Part of a small language model's weights: MLP 1152 GELU, no biases in attention or MLP.
Each number is 500 + 25 x the weight over its row's rms, rounded and kept within 0 to 999. Layers, rows and columns count from 0. Numbers have three digits each. The size before them is the row's rms in percent of the matrix's.

# layer 6 attention key, 320x320, rms 0.111, rows 195-255, columns 192-255
099:486535495482556526440480508503502526510494475458474509517483486540480465530485488510503474504510512505477539469502469471470470487483467518538497485500468453521508509479480481524473519549507513
110:522472525488534521527465501540509464511507464533505512476492530473563500507535532501515494526521509527470512469476521523501480457510491496480519482507438479522500499541517457488501501476467484
103:488524500516467534464493493514479508492500526526506508479457527509477503518470470515573529493513508524537510522459511497501526539583521473496454496484520467498505485497463460505545497509528523
112:515503510503452476481492455515478513524506532518503503534484529474499515483555562496464487495476485425533506532509510517487525496511510475493487497519553472469504522555513549519489502504465504
099:481461536559497558445437494520533460514519541459490503494510504529499467476477472558506445505509530498528525497531455487475498486501464511490529507456498553494489479515489536504478451513512490
114:529462491535484469471498518538543518486475474504455501517498505536511473481486483514476459512509546544518489499490533454518487536521517496499530550471521504490538545494478436501483468476461502
106:476526507527493483501503468505521450508498505521529507529485503497519481488459513529511487494515493466559485515460483477492490523476501519498512514440488488481445485501484478502489501473473527
108:486472529483519490516460503525519522461495477508505525487490501494508509495557538514474483523471459529485527456480459488530498509453497485477509450513498522512486471511484490517516488534493488
103:502536500551531481477500474499490495509486516551414491457511487506530522493483482493466496500499469483528462498507491500466467477510500516517492475488502531494502551507498515490539519490500515
103:495526500508475507509517510525482495526473518522530477502475464519503506518473461451502541542500516526499488464524517512464474527513490484490520506533503500470493493492518507490485507517514460
108:541496498509445491473433531495533458501475497517482473505541476491494522482494494506496493560526513499462511494503542485480493483516464476498520496474490515500516477498520447568527499502453493
107:504566470494444495496528532513477468529502510498457511466480508522508512514518486485482514513528509533499502567472434492505527473535526464496546511518421477437535467503501466477482512463485484
103:512509499474466478502496493488524528532537489480503533502472503479491517514492540465521510483512442487512528497507535491477508492472452507483469498479490474500508477512494489429444505534546511
101:532525471482468517482472487474456486476526491471521483503526542466547492483479526532509484555503508486506449474490513512509529519540525490487502490458498484463485541484531556477473472514479514
097:519496484515479484521473482491469504479512508538504499503477461485498563510551507494509480491456465519587483522487525474525463533502484502530515494484457529489501515554514483508498531510513485
107:461459501470442520465489503526485487516493491492509518507471504462495517520475514520498479539514490526494449496473496475512464460525479495476521508483495519518535521495515503510532508519479504
101:520481516492484480519499511472506515507538494516510498506527497517488527497499496516512568489490534456451477495526544490515508504512510520504458495495506456517531522471508492477507458530529525
096:491517465532499495442456518483494474486531488514506472497478462503520486512481459522544515482458508491521478525507500532452503464515496491532467533523507499512493488501492501528520478447501483
098:447485492504518501425468490496508491522508460454518512511503479492496524467528526496505519503539502492478499440479509486523478491471486475518488479499514484494522501452492510472471521468488463
103:489510494505500498456489484563503494495516489499549517450482525479490529512485557500487543519498488454450484522477535531506465463526530487461510473496499525485464501531521473485521500508472490
102:562479507466481495472491460503491502526525499532535526549513501484488509497495492547473487522462503462485498481495502551496508489480517512537487520500511488473491514529477484504485507515504485
105:517450506535514527507491547492458475558465494467490535509500480512493501548505471548513520489471508464483522560483492479506540490500505525495467474461505508493501487520556504522495469489558525
098:502483545463479489501439498481517498454488501476495515506524551504553507518490457511473483508504518471489499514466466507531478476490497546499528474492479535472493503477505482490532485501482543
108:486486583527468478494439503557447500472497512500489523519510469510520481510515489527529517491499513452462449498475495517502525500530500449468495513480471477544454493478554477535504482504472523
105:538505474500427484492437492528513478534491517531499502469544478512502512526477531513484446497509519556488503520507433495460456499515483495539500497489495481492491477561439538504509518472495537
100:482471470505525468507476498491503502492516502516454528485511491478467516527518489551491552499483493560495471493523528485455514502487530523512474517526519462464527476468484518523532484503457521
103:508541499541541447470469513497460502545531511500500534526508484487471451538513524480552488510514509494495491525508491500515494451504524533502462467556530456517514490486502502480501481554465472
102:447562474496497514518485455498501492496529492482533509510546488513495497479481496506531500529483492499544522509484538487517508477525505516531468529547551543495540495489501469507434462470511472
104:473524505510518539499514546527475544495462517479529474479514478457516512487495502535501456502488538498562441510493527501491486523490449498500442474526515498476502488486508483492544481456504469
109:514499490481488550496513486481528510536482491492518532519502487530500508494543480535520457518454467483529477511546477488494520484530520488556509487473491490516473471463455536494468481497450471
100:523536502540503541511508473462477506506559509487497521510470508496513477530496516528492495483394502532519511499568537511495504521511539475533395497543500506517522495442465520522506516452527508
100:470562525496503528478550476547503510491479502524501483492520523495457477523480524522458474467485514490499469519472516490501435492546476488542502501447502519533542514514514509460512491528488525
100:490467535522527490497494511541470515502491477486530469518507502480494504490515511525535454474512477504528484587480507487496476491491452502496510437504471498527558518447483523503542519544513499
106:548466493525548487535483493513516448448472495490503477492537492522496526506476493505513479482494514481455507470451500477494501500464477499521504568515497471512469529495516462520521513496520517
115:498511506494454530547484485545478477576495483464532489520524499507494460476511472528473507498454448541538501482516522488524492561497524507469507513479505437522488528468490488467459507480507497
109:475511472485516515470449482483490476517495449491478513474537517499521476482500518518520479509450534507451497471485514524525529524452488478469464479494456548441527507424527480443480477495514487
106:540533495496499490515506501471506496498505497491483497491482514473486480492529488460490511499465475529521525490505506529455528481501454521452490508554487461515509521471518471514455510494534522
101:440511491530497516464513484492511496493502471474490485495516532520533508541516527480500555482477525485462487537441485502501497483483536516451476485524454505522478483491557495532492479502513485
099:494488552484472505520437497433511516479515498495455530517513517500466501525519502490534524497491491466489461528538527520517507498495514562534530484460505500505485502481500493536450485491521499
093:519524501500506508496519523515513505499505490487515486493536523494451476505486473528467473479470467457503462496478537463465486499502501517461527489536517502522460479541486499513488479536481527
099:498493511540491483507479519489497520496505486511525494484474549489503472514445489482503496490499453492448500513520475505501507545514498503493477462495527491478563505511478467540467514494434469
108:503502483476547509507499546507520490503478484499446481488504492504514500471523485509493509513505510484504523515515559473551485528503478510494516509479490524488523487495535488481452498523473554
102:505524533523518484496508497483507511524533520497535511490511505505485457497478483443499504508490519514541487477517504442472501540493485483522541488509458505480482480503472559500496485451499511
095:545519497487529507496541516502492548466556500511497523498457521413496480506512493495571481495532497527536444457477572508482490487486501533516454504498424500495486511550489466477545507506457491
106:492535517466502535485547554471494514512543511515494588501516503533512480529477488489550489533510497496433532462491487527486550483501476498535474520515521484496527542484492510513493516495567526
110:502496484496485481511510518484481502510520480514499490521459505522497476490497471544502492514501456499480488448506479536490504512501502521499528524529515455521537492483533487473458533475474469
100:491484465500460504474487503513475539519493516526534515522467490506480508546483527516507499492525471517473546509530478498513525555517525501512520507494510504502500479487510481500519463536474519
099:520485494487471529484509509515530477495453499535494485524530466463457503549491521501533509467488480464485486505488521487497495465492527473488516489502516474491449493494482466493511476544418502
103:481482503482533482528521516436445516464532508499501479452568470517551533493508462495512543490477508511503493488501546481487482499486490446505515519486486489516462473498505504434491494495469512
105:467501459455508499486520520483484502514441539515499535505568490519503470475529523481515487516532480468448485518495481489494470554524496460427507557464507479498478488499480512525458554529527474
100:517510515497453555482474504486501544482502495540492491496495497488476474479504509499516551448540510476537488545525485493524515484521468519507538499485506484485505496533500491491535492458457545
101:496497523521523496510550503519510548497463512473508467516481491523467480488533494446524482499500510473579574486500490545520483508496464483533504508499524515480479516509490496501506525548515494
109:481463505538527478520461535540432546490483550499488485484512506511483474519463518504517543542487473504483488523502476497505481482489473506489488516501494503517563507494522558487503558495506483
096:492479496508525508482506535478473507501482541535478506521532483524493516483474471485550573498482495477505464534470507500458496513493495503468451509511448483484455457487535481495503462479493493
098:519469506491486521474489528496461535487541477503504462542498493511481487490493514464552513450464476488486490487539521496478542533484486501484475534484486529486505530476508505510486508498531519
105:522486447506486486528478512491489537502507508495514484509521488472528509519501501455510497500521531533486479483500486500478476523528493523531515536514514539521535490497574470536504495506492537
103:525512471506529521481505489519529512480490477499505517477495530469542524524521509523515475544529475501528510460479512492499504508530497531465515492466455518502484480495510537507520522517528478
106:447516551481503488534496481522505497508508537495526519479553498506441510496523494516538545426553504498538512541503482511477530504553520523481472464499502528508536479485501515480519509460437468
115:483516486473484503509561524506497511528501526489464490480501555496473526511470496518490482511475476556482503478519497508530495556487497531434520536488542515522491517514519518489516493517465509
111:546489489530503532488518485550508492529467502445515511469500474464510525541503506442454545486538491508475491531500573507468482490505519536462529515520501517540496540486495507532513493521524498
104:546511502456526530513449525517438502517502500491495515456469496429503513534525499516491475502486474500460486500521484480509497528495450483559517527510500524476487471485445493522523448502475453
# layer 6 attention query, 320x320, rms 0.111, rows 196-255, columns 192-255
111:503515474494519467509500500479556518510496484488506520488523457495468519529482476476489540535533456503496523480494493534487491468494535524529477479501492462549489423507477449541450484522473495
118:528470482532497465474486486529546509557518479495530522510508467508468528499468525465478504511496477518522509525520551503471516521505491471500502537521499528524515501495525511522467475543511483
101:490469493508488552490514473493492489516487481509540511514473530462488537492522503544490511514530468460518475570501491499531527446500511496515476533481496498483536532517489506486461469497484502
095:491488510475502572537506522487505520485520494528454493450503487502470500514522464480471513531526522525458486507522493467503466479505481478516510538502535507495484482504503536543499505492513528
112:489465459519490504470518516525597490459521504472514524497491499503557469532530521504498453465478497503491492514494461488522475510507503505521539521467501488498491474500468447513536482550462496
105:505534527493501499487499486494508452501543487431506498491478488460500501479502482503458479510528498499499512532504501501501494464502463478499532493448484508494526488496521486478498472443453515
107:502504533492502525519484511525528470500503509520504513517550497507509543530519479524463474521476466508478480508453501485458488481452484551461524517559513515512483490522457513466481513493492491
104:482533478495460488488529490538513469515498482506494469455498458541484511505481498452503480516491497495446515536484508491467498531534516492508521540453515523497477500461511506501543525519543510
103:474473490527510465459543489471458514528528501510532538500502508501521564536481504531515526485479479493493486489516459515506468519481489475525495478539560478452467502490510481457496543491503468
115:519475535493432494495470470446509473493493494494473478476471498515500531533495526506446513504528535483504494523498508508477501523502475496516471484540502520503519478470498491498511511485480499
105:475541502523492503478525512500461512517505502493486504507529532567496479488515474491477504519500530534491503492540462516472535555517489478477498511459494550499498496521495475510477492571533460
108:517515473494497526517488489492519476501516474496467526475504508435478516512505499501541535504509459483495507496500570505522542462445493499473512464516497506532475485517496478496459497483516511
100:529512574505479529536499548508482535508497503496485485491496544500512519492499511538491457484430472526469465518527509492506515520441487488488534508455497508474466489502501489482507564504501513
100:477490450495508504531524503527503536518517495528515535510474495512533483506531502504484511492474452511555468523529541520476509472489501520488509486531460526519518471511475431517523522485517540
115:482487490520488547537509531534471482511513525488457533489467471502525518536504462486498513490508523507530486512518472474496523478557483476516467442489491542507518496513536485493511485489475499
106:464489534484456464489519508489469530489478547543497535497504516497504506520483493467483525506498456480501522483501516553516522489475495503522511509554580489526460488507521496484530501514486515
092:507501469495439484440587501516467488463488519548476514503506448509496474529510486500536528481476540449470480537487519511423509500483496510489437476519482502514481467554517496458548472494496508
097:506495500497509474520499534470543460511486532478553518498499496505506479539534501515512496495504447487494559525501490500512564515494502477504474445498528483529557474517472499517475492462484511
099:521503505527507469553525523484473503488532514504514517502503449525542477504494505478498533457518471471495473506507562487485500470506517493487487467486483476504494533514526498566506528519505523
100:502499534512476518485530480501473526468498532499542494518493509543494570520481482488481530506450490516488469518483491508518515530542551525541577504486532458505492476502505481465487471468516515
107:493497537515531513477534510515511526445476476480505521535486500500489506479517505491515521489481487471505527512522508526502514498495509524513485475525513492541492502569519513498492470468494473
099:514509482463531479534470484523530504491531520507504507495501505474517535542488479521488498489464537494492503490527550510509475492497467526516521518481451512485553502507485438484488516471534518
109:553523506502491464501509533497491500487453507464512515474518461489523530555540459507492488502502451498482500514484528509486516508486480502483499486504463449529575474518507453503519487552465553
104:498460511534493499497469481488527529475486545529467492477503481478509477485494501502476495511516531468500470487518497479525482486532471510482495580474539505499529476520527482475474505525503492
108:489475494499532508464510486518493492496499510517472492501546496507489469524496502487488495516481514505511466478482513495531550490502499495499523506498513522515461520531528558541557504543496471
102:496515523508491503471473524537464525443521483455471501519547499517477522548504536513500586504515506482471550504495459522468519483530505520542480500528507456489531464483516478528501491508460494
100:518525546489439475448465479474445507485509527444473484493460498438508469478482510477487540496475495506518489482482526531478540473521497514495496496506490483506497471512511517537472505471536484
101:521484494470539444460489493474527522476493454451480544490511466483499444483494544512534492471500508480515494539513509512503512560498505457503458497487441516467485478498475500483475495492517497
105:503497522533514501470476508576474570535501494499514462511513498486506525517481508536511476533516464473521487519480453479531466504547523489485465494498487484492503511485507494472508483498495501
101:486499453475524541468475491487477550510522507516517501485505536472509475470498515503487505518531481509502461546569509476527524533510499519493521499457505472518485466531481515473549474492513473
104:496523520540468523474522472531495502468507514545490532519469499497521486541483503466482501478512565553507491515494455497466490507493489492493541501496467543505485530509484498449485508536553507
100:455509509504477520517489511555520500494462477453526466510503477491461527503469532508477521498534499458474515529497523483515438477497453480499507505506487485482545508500496489540539508477453494
111:515486542538503541511495505485478491475485511500468483490544463501519504470497487473501476528513494476468501487482481476499477457520474521484532541485526494501480510497531522504512484518502438
114:510491493524517457513508517495524508514472483474480476548501538525479475459514510551473550527448500490465508515513464492533511534468533495531485463510515487481488487480491507469476508488494475
108:501501489478525487471490523492547503464503515455492479492512524525478438531539488474472526474526486500505508532472502534505555476454491514473492463563490510492512479504505512484490508490474496
100:523448489497532518511525512473505494551506530530448481501524511517478529538549530492488516478454455498522535464539504491523534485483507485471472464515448482491489514516492484497457489470492493
102:530519481506519490484524522504532515517514450473505469472475535504518483561536501484542493489503505532533485509502495498519512469475491485495495512506448479510547579535508507485511504533504476
105:483519535486479523507463528467528537532508478497504480518508520500501486474481545522526490493423475506502535530503539497508551475510572488460501513514519486500481478518497461486483510436513493
091:536501500504444503465533481510511529552493479517470519531483490472506513504446501477494489501498528548510478455498497454492488520495452545509531509447520475468530505496521543513489462493496538
100:477468502504520514510531494514493479505506443462492466500510523544503485524503518452544530491507471517490524456458498491500495483474494493517485476501514509517523488512483489469516508492496486
110:502509540446486509466463466509498515499525506502479490516499522483538518473483523509495459462481507533520507510498496544502493484467445484488503524509507539473448485498498538494490479454481451
109:501483497505483530515486499488503534524471470500508492507519497524489511468506541486516506509529515471468526500547509507520517514521500491517479489480497533519521443473481501533530526488547530
100:540500512478494475476518528521458506443550460465539480492469496480489524546467489496511524488486469503528509481519530482494501496536485543494503503514495526468475520483471452491487520501510501
109:483497479512490496475506494464495511526504492537488490512544514518475492477475459495551469513506509526469540463534490459565477527478461534531503525494500466456507524476505496521530499503520485
111:509488487459484435512497499464468496498510548506526537513498505483488506530521509516497528496458483463487533494520480525501558540508520491527501473534554498484455492509539547472495532487500506
101:514487483504495486487518509522474494499523493490488512491476550475485495525461515494484507496471502543520526476503472485536523523551533528488458537478466518494489515453476515504482502487471542
106:468487526431490497456499489560527475483522480564467468532498498470479514517523509517518513505542475520556474529457486502504498482480488538469468465542498490461492519485512505470514454555517493
108:518501514472460498517469456500518501523546508557523488494568532508524541519474444535490528526448540538464506500473489473462525454463478516571473538459466550484510500507528511496483490514525478
102:537490495550457548467515518493502509503496483504514478491543563548522509525509473536531508521529505484522532498499522509470538528491514522479504492514489467502519505536457535481484523512468510
099:493538508478445552453503516477465476523477491555521497516500455499510506543482484523492479490528527517500516496526504494545517504509458527489485473485511496474500509520498517504472513513473479
108:474486504521522448499481533526475530505500513512465472454506551532497488523500498481496503466501476576481491548474490493531493515542483552463527542493507501471491507508543485513475502510521495
109:522506480465522507525478553516497485552486530486523533518498462484480499556536467466444488530483547505518522517475458505495493523460550511521471477518496527519521472508455476530502556496482456
101:541484542497562515464535498480505478470509535521475465532494508509470502563442508496460479506505491491473532506498474419510501492535493518491534452532497469493468519511521545509512480546508491
097:506493518491483505480520474490482492505450472477454493487547511502537481518531532447566502479459511478533454513485522439530494482558494526505476479513503476488470501514466472448511523477520472
099:489503540473499516516487490489495498469528504489476477505493513512530512502505534516474501508485542500516500539502491495473471519535447457485490521558479524530499483507483461511529514485516485
104:510532520545532504525510504520541541512515468494465438485487495468520475521492489457509494482465498511484519532522526462507515507490528502499501474534403482495502486468508513471509502468514464
109:490538496523496504492499481531518504511501513479557464511497520502477496527526490513500518514509511494443479483483528471507499528482479472524484526481503481488546484449475480505539473459477453
113:490492488545492482528562521518503546522536528474506520454482555497503473489496490550483509481446447487509524482496497548462478518519504510488495482513538532440505530508494524525450484486521550
114:554464479473500455513514461513526484485489501517474512527479487518522529549484512482478496483497528477496473483459504519502503475490512459500486455536498495506481501500491471534502519505482505
103:487480508485448502527503494513500462519504462521524502510480498512531492552504542521496515504486529485498506506460499531503482501478495526509477471503490482473493524515521472460449461533467454
# layer 6 attention value, 320x320, rms 0.113, rows 192-238, columns 192-255
089:522483486500483487530494493477488532466463508527473482500514472460506497508532535518513495486503532514503479555497528554491524477451500462472553483558483513468496525489529497472481467512464495
090:513472496534492487488511493524449476498508465491515500485483513492528511480501524531533526499481559534492557485492512499507510508474508508515454526565543489464487488544531503528505471438499558
095:497487464522493518460517505547480521503505520519521488499527551477518494477507538505470525515508525527510476503489474461465474516484526551502493537491542531551517485533501496532463479488510493
096:459474472538464516543516487539492502484479507489521480538538517500520487482496505524534513497463524530498551506501492443506500497491514510473461492515491502483472512511472471498507543515539513
084:453539505497487508453531493503502546433497498490480515467441483444477483514468465502505518526515476465475514499496469476498478517535510541491531468461492527492457483485496457559456537498537503
095:508504531492522510512552533463502484522478512477483497541507441520519483486496462505468531462513510552515495472525523541513482470492493491504492489489463435526539499481461493509544503455479513
095:487488482515496503460538495562514499493468527527505471537513500503505468440497536513526470472481486488472476521508494469477520520492508454483482497533516472487542480498495489490510494501485486
094:480546532522493472486493479477483503518444485475498489497534513512485520486465513467478525468496486493501517528523539498533518554514503527500525465459520514511480486488465442481457501487503510
096:521508528463529495495482514509474530514474491505504530522472512485542513505507505470495489481504489517487503512546475455502488456518488519488578522447474493522468484478535541537518436504500464
107:473536503508457496525498504493485518503482494514503531492474514494514498489469516475483509500487531475485502525478525499514511479495505508468536508474492514491491521540516461477496530534542516
097:477496514512543497497478475505527443526443512479490537535472523475495526496505539502512489489539462486485534489505474513524510505521487533499543463535477514498502503469476517521467555470497503
085:520537462488507479501538480508471505483478457457512484545480464516470475511525467493484500471502514494473472500534554491503500545477531491519467527496502484507476473528469502493525481486473495
090:499485487500526486505501439488463540517495421485493491457475514496487512538479509488516510504513518508487516501508499498490470460514513509469527542533528483501513530471511547481530514499489504
093:514443489474455492494531506489543494513519495538508528486521532521486487489527530525493467504476490483485496520524507501490495475504451537506508513474521509540515532476543488475516463526523503
099:525496500552533551478495493483492527543513446466515503487500479503548452514525548507501462462507520508451470509490521459482495516539513499481513489521517526540506470485491492442477492524456492
096:471496484517510480502524494559487472447526490475492504522522511529460534491510479505489544517504544503570532511484479477503447513511517494502414475528487494530441516517530520481519528467523490
091:495499521454499512528521447456519474494551512470519484515510542519504460537505546507498496471511527552487518531478530524482553500503485520501492500468525492514484453531541498491479515492485503
088:521488516482487497468518502478520519535510505464509461494506522496525468490485531492543492508524475460482490484517455521503496511482510476445492510564494455512518517526513498484500500521501468
089:544474484447517517503474514477492508552516484541504507529454508474476464530558504464521512509530476482506491480495520517532525501495504511504475466517461486520509447474496530519519456490514503
096:493479521515512463496475537496508566521466486476500499471521436491528510511496508512518494507451485521510511506477491495492485472551485501514485508470494529500516486512518514481463497515509462
091:460463525506517528470489504474481524560507493534499509474512518482530470535511529523505519510466521445494487479498477528517517519489468481481483508496458552508520508479488498538463518415505517
090:455545501508514498479520537488523496506478515453490557514478489499532464501518492506477478526517536467493478521471529539476494493500491518484511489544519480558536502511486504493442505460510529
089:480518485496519537483489489477469530522487458468541471485472523415515536537474503512528520467519510502510509492551507531513494455528496477467486517518457434470496495525513453483499503530480510
086:483504509530467497472477490467494480526542454517497489514514526526559508492498480554464466496447520472524501506524555523498522457521498536530494478523508475509495517516505494496490529532466520
094:498525497470495492540548510531514499455480494496478494484506484486529476472509518502509508517410489535508537486482455454546465475499551479494491512470492489488497510496508464487485518496487525
094:464481460472490493489482475507471489530526508477473502452508486503467517544436495538531492498486510456466479510486531503536524546486460502486506478446481541519467503518467542491485472501542496
084:463521492448470488517487511460484487499529496481463553541484503497481504512506495489541498470517476493468493513470522540506522495539485506478498485509511528480445487472499476529502488482496522
098:520525483449491518528482544484504486492467502481466536476519477467499497514530512500472510465514515464459494534459529473514537509549488535494492511450515522456493521462475468511508455493496492
100:470500527544487480469520492501521524503497522490489478504496434483518477491455503473540511490502516506532487530504492513494569500487473477516490495503480482454488517496502467530483481467499529
094:494507519455530523467488492449515482510543475470543501493525490467501478544508508485467478475534498507450528513513470483463499495524517548509491508479496491486520517479486525478514458518497503
087:527492525495467508500507500471441519471469490541512467481541487492472477487550466445499521508540483519483535484520521493507459521526509497501519519491495506478499509486464503489513471544490511
092:497500474510491491506497497482474505523479505534488479479489490472526505447464506534507520443546509501506471491555506482472477500488506518512503510543490524487517494551507478497494494523478481
091:500544458524495524474533474496469542497533525490509492502519509488497536509461531509495496482512518528552501490456511511512466528477454504485501531491519526467481510512490514464499513503480462
098:494470501519526509511524496524493483530486503487518457492467483526559497498469536479547500492482510499455496472499481483489520497532517425492480525542434480473502490518472484484529507486492509
089:509511505513472532524537478461506536525535488553512483487515492459516489472479505514524509525533513486522483509513502504506498500478529517467460489494480466493525486535503550507540457487479452
095:479488474486504455506530470504507496445512481513484515543482478502467513510528500485499488495489488474560565494466488478568506556490519491504474512509494494507509498552458505517425487502503503
087:442521513520492495526500540510534479503497524486516529514491457485512443492506492475524495514460500483496464489507472469445517491508517484518507458515496531464510494496455490509513483503468500
094:510464483452514525523478519541500505502515514545505475500545479512462495497530521470507531508471481528508450468537499500493534469497523497474517462534472553519527451491497517511494498534499490
095:459492485431508450516490474475536477545494537492489485553493503467509454492498538501494515512502511497488510535509505500501533516533483512547510536493524530492471507509461509512495457582491521
088:474527468496461490499505518502489520560536489484498489437545482535452505529468503547511494470509510477491474478480510545558500491503538480467496475505486554497537523516464491517531525471470483
091:480491511498532538482460510463455535518493498469485514525508508475518512495484520507458525486531479486544482497542492542500485492491507502541519502484473449491515554497517492460537505512485460
089:506534492491505526507494483456487531483488460481507503469508495488548519480454518538505495491436443520511480492516482488543480507498519520499502475509546500548506472521462507476504483488486484
094:511514473518497533493474503461458541486502488498531525472495522511518508487462520494487504521529474524472505502508490532482500495480467531487494538471543534529468454498502548497538499524483476
101:515464499507516489529472568528536483535528542483490476473437477481510500521437513503570450486485488483488476480523468460448514520513496498502484492542496473483492541494518482508463503482509482
096:505519492528518524498496479470535524490513462541504503500494523523507521477517497477531503532519520514447470496487486513469498556511461485451514476455479471452497469481507457500521535529430470
094:508501508530499506512489534503487453514503554426485506501458489505533469539501491436502472507526505477478485511501517510543486491562503544484506523477485493501476504509495482460507484476534503
084:520523505510525499497510485542500491511516558484520498530462495532525468501472520467507466496491560498518540498481501525512543553474529516511477487546476471442480494514494491481493494492525523
# layer 6 attention output (transposed), 320x320, rms 0.104, rows 192-237, columns 192-255
089:506489493504505518468489511523439471482512471501504444508447473506504528498469491512514515492486455464504473460526518477506462481498524513522486488506536493491473511528499460518539518465539495
089:484509495516510462527517531470478495514470536466447467514456510491485522471486499510522532483502476483528478481492488491520481527483491513494505512518497519486545543499513501502505494481521537
091:510452532518537534495541490519480533469467490542504512528522561499497471524523495464486469487462512532493524500516501482551541522500526481498504458464533498524490539514494524489527519546561481
090:535505511527479485501508507486487471507561537577504496509496490494480414499508537497489471506482509512459490472492513492514508492492493516518475501464483501440526495540476506505471487488532494
082:493437556490497530479511532495489506518523477534517528509522523509501525486496531463530497513505478475480474518499502511489517488444490471512481462462520500501492522533466512482531466528503499
090:522486522487514544488459491508515489468499523524485480490548504523509466464530527488481506522464501539504483484506515514498466520509472479497543502491460514563461519531493452471499511550513498
090:560458496530506430519492510490495527521485547479525456505491522501513501487533465490491502494445487494544450472475490485489495522503482506490500469494496503520489483483537480487490508507492513
092:504519550503547508531532483482490510482479468478490458508501489546517491514451472497499508531515499499438475528514510522491512500520466516515504540492505487496484450507475463480528505471533507
093:528522516524517468538539449540505493515498473468496484518491519528440532490497477467515480503484520508523474508487478477528493529515481532514498449496465492445498468488520512505454505448533472
096:461465496499501502467524529518512499496527504499464487496455476509487498517511515529482509506453456503475504547504481478480514477484517501502503507524527478498504459515523488502533474486479543
095:478512485518453489479466530502506505492492499490522527533482454499477508502511467526492494503492498483507475516512495509558514482517483512499495463481523498506511490522500508478517458502460500
085:523524477498467488521511454504510470485495509499507523454536514530506530450523490485481539479552459495497492523515501479507530512539513489458495509541497448497520464501518481507513517481512538
087:495489473491494527541490548481492506491500536512462509484495517482472532507499477512509469500514504472514518489523467524488562500497453503497475505531506482498454492487490481529527500484505541
091:478488538520452422502522459507544521493519575502429498510466477500522481505512537502482495476519457519501535453480462510486468534504478512483519518495495551490541494478506485461488540590520501
098:479491512494510485520488491471470477518469527507460471524523525511480478489524497521482525500514503539507519460496489529475494527510521483496519515507534503507505509484485518485507475528511489
092:485483506552448499500512513510495521495510504506447488482501495462482453520539477459490459500493541542467463513527465440497463520472502534489495534456479508493531502443468536508517486480514508
089:543501528490523505508533483483536528499493484491476499511522482533540492500446529534491516488471516550476474498499520529500527502509525522487480523498538516441499523437482481525473497521523503
089:488497515507475503504469539489511553502495524499480510483531521540513532504519456466511486476519473539468494448531471481504512518528552530442547536519502518472505505476484501478504463521526503
085:447500489491462531530469483549443484505549505504511506509502515525513501514490473467511528507456493470551525507498520514485516514511449535499516521479490505518512482487485570472487454478477477
094:479470464496452490498510509520460461472524486527495483549520539496479497508510486528467485537474458443517475497512510490527513512492530479514482513504487534525493506497526495471525521489525481
093:517474510507453466494525507453492483524536471495474540515528504539474491524469533472488486481497528511490504506479469504509460517540560496525528514511527498538482513543525510516498485512524461
091:481497483465499512511510521459482477539509505492493507541479525470466538532523506485477495460510471478482526497479497540514515484512536520471540477498501512512487453559497473470492513475475475
088:489478478517483486518516525495455516484461513533528474481452498523518469500494509493468488489507463506518472450533547494492480516480516521474509528511475471533483492530521453530459503496541495
088:513514451515487501529512483525467497502487497494470468476518497485497472439489507532498516546487506523496549483512493520516475500521455490506519495492525499465495511468550480502489518513497497
091:500532442497463479525517475489520496497524499489534476488510517519488533530510549496475520497487528511564489485511492500518467502494471475491485560496519476474452473525543503514501501518513522
088:523505508492490500506489496523469476519472495527510509498512505550472491540503513551462513495458458477493486503485470508533463504497505520496527491520476513518510489494468522480512500476498455
084:515539472483517475477495532485505493505508505546484528532459458493536499463425493531463456508521530522523529505512511515470501477482513500489543507511463476469508480509463515467496497490507526
093:488460475487485524480517495442496479482530487501535555487498473495507496503509500516511504510482461468532485492493511533492513506469494485581516481476520469558495487513509453508455483471519536
090:531495506468491509534513467522512508510479526466465521488517542518488482485481462525466471498525537507511534498492488498479525499482505515456522456499467486466507527523500479514486506463507513
089:524508484462494466504521474536516468529471478532471464500532525489518495515497537522492468532501504530460490486489527497462532496445499531455546464505477499547553504462516499521482517501510545
091:500482496528502479472531498545468484483512532521472462505477493501492490488514496463530488451499506479525497537467513509493493534468480452457496485551515490505476496450543446505510501453480536
091:508440500539514496541443489550510477478475511503530473475497518460507557529472487474499529487493509521490524476504497544487429480493523505510519493551499489526520492495531540530521501482477486
086:535493494529499482514484517501509516478504559524515458509536472460502517491487454474469475486522518494458503453499492485493486462478511508486535563491542507522511523525518500467509506500479513
091:497489475509470503505473507488497520519500531498456535513507504536529422484550436497504529488474517498530510497515461502483509498546474469523481505479474501509505502492538544548521519532512534
089:512496461507511502511508504495486532455504499475453485450511550482516504513465484469514539497464501522515497482520521517501498502497540478483503501512505554489523534488495497537496499461536520
093:519497486480537502470497480550516502528497484483500488493509496534456551489511516493498506470502489472499458513519465536502459502506478487542462489492500502496493512479501502504462469490492450
085:489487485480504495485487508513510518484489471504536521495520499494516475503465507519479483478482539525486476491498526469519516480476529501494450508517473480501495542502505499514473498527484570
089:510509490505491519536492518495453488498513488481477492476544495489511529481503516487471494480492473463456521503454499514454501498498503487505500511475506502491509480490555527481472495522536503
095:469509509456480529521496514485511425483495520494484470502531504539449507484526496493489482484492460495513545524560455508472501484474478506558455529482514506460504515489517534479463502500473507
090:515502525519464502498554524498470492444523463508480493538542500514515515496469458476481517535488477497470532488529487478467517503504486506484499487469488522474526498511503497468522538496496505
091:471514535493492517458482500516487547500506534467523509512456502535489497453524503473503474525508514514483510478487513505476497473485494479505536523510533503513471440494518472503510487446494501
090:501473481526516470494512463506509490511466497518480520517515479515463503488528480515516486514559492487494476504517545503440535461529486473487515527483496482499505494507507489552492477537472496
091:512488544483508504513490486489496496470510502474472509548532508501477509504504493554476473508443455494505515470447534526556537504516556497479503502562583507519535472481513489518522534521514480
090:465489464477535443506480517523492515510505489488493493469488507530524485513483500495549482487485498495500498445477570528492488499530508514475474499542489501490519497560481478516527502530468468
093:473505462526528496500484493458475524478497486525488495486506546530484476493465470537497548483504459521480516499491479543499497479503512528471524455490493457486484483495521502486507480525476531
087:518481524496462490465480508461456497519502482482533528502518518499509523459492527513512482475526483441414532511479501507541485536503506485503485465507467527510468481503496476484436490459498535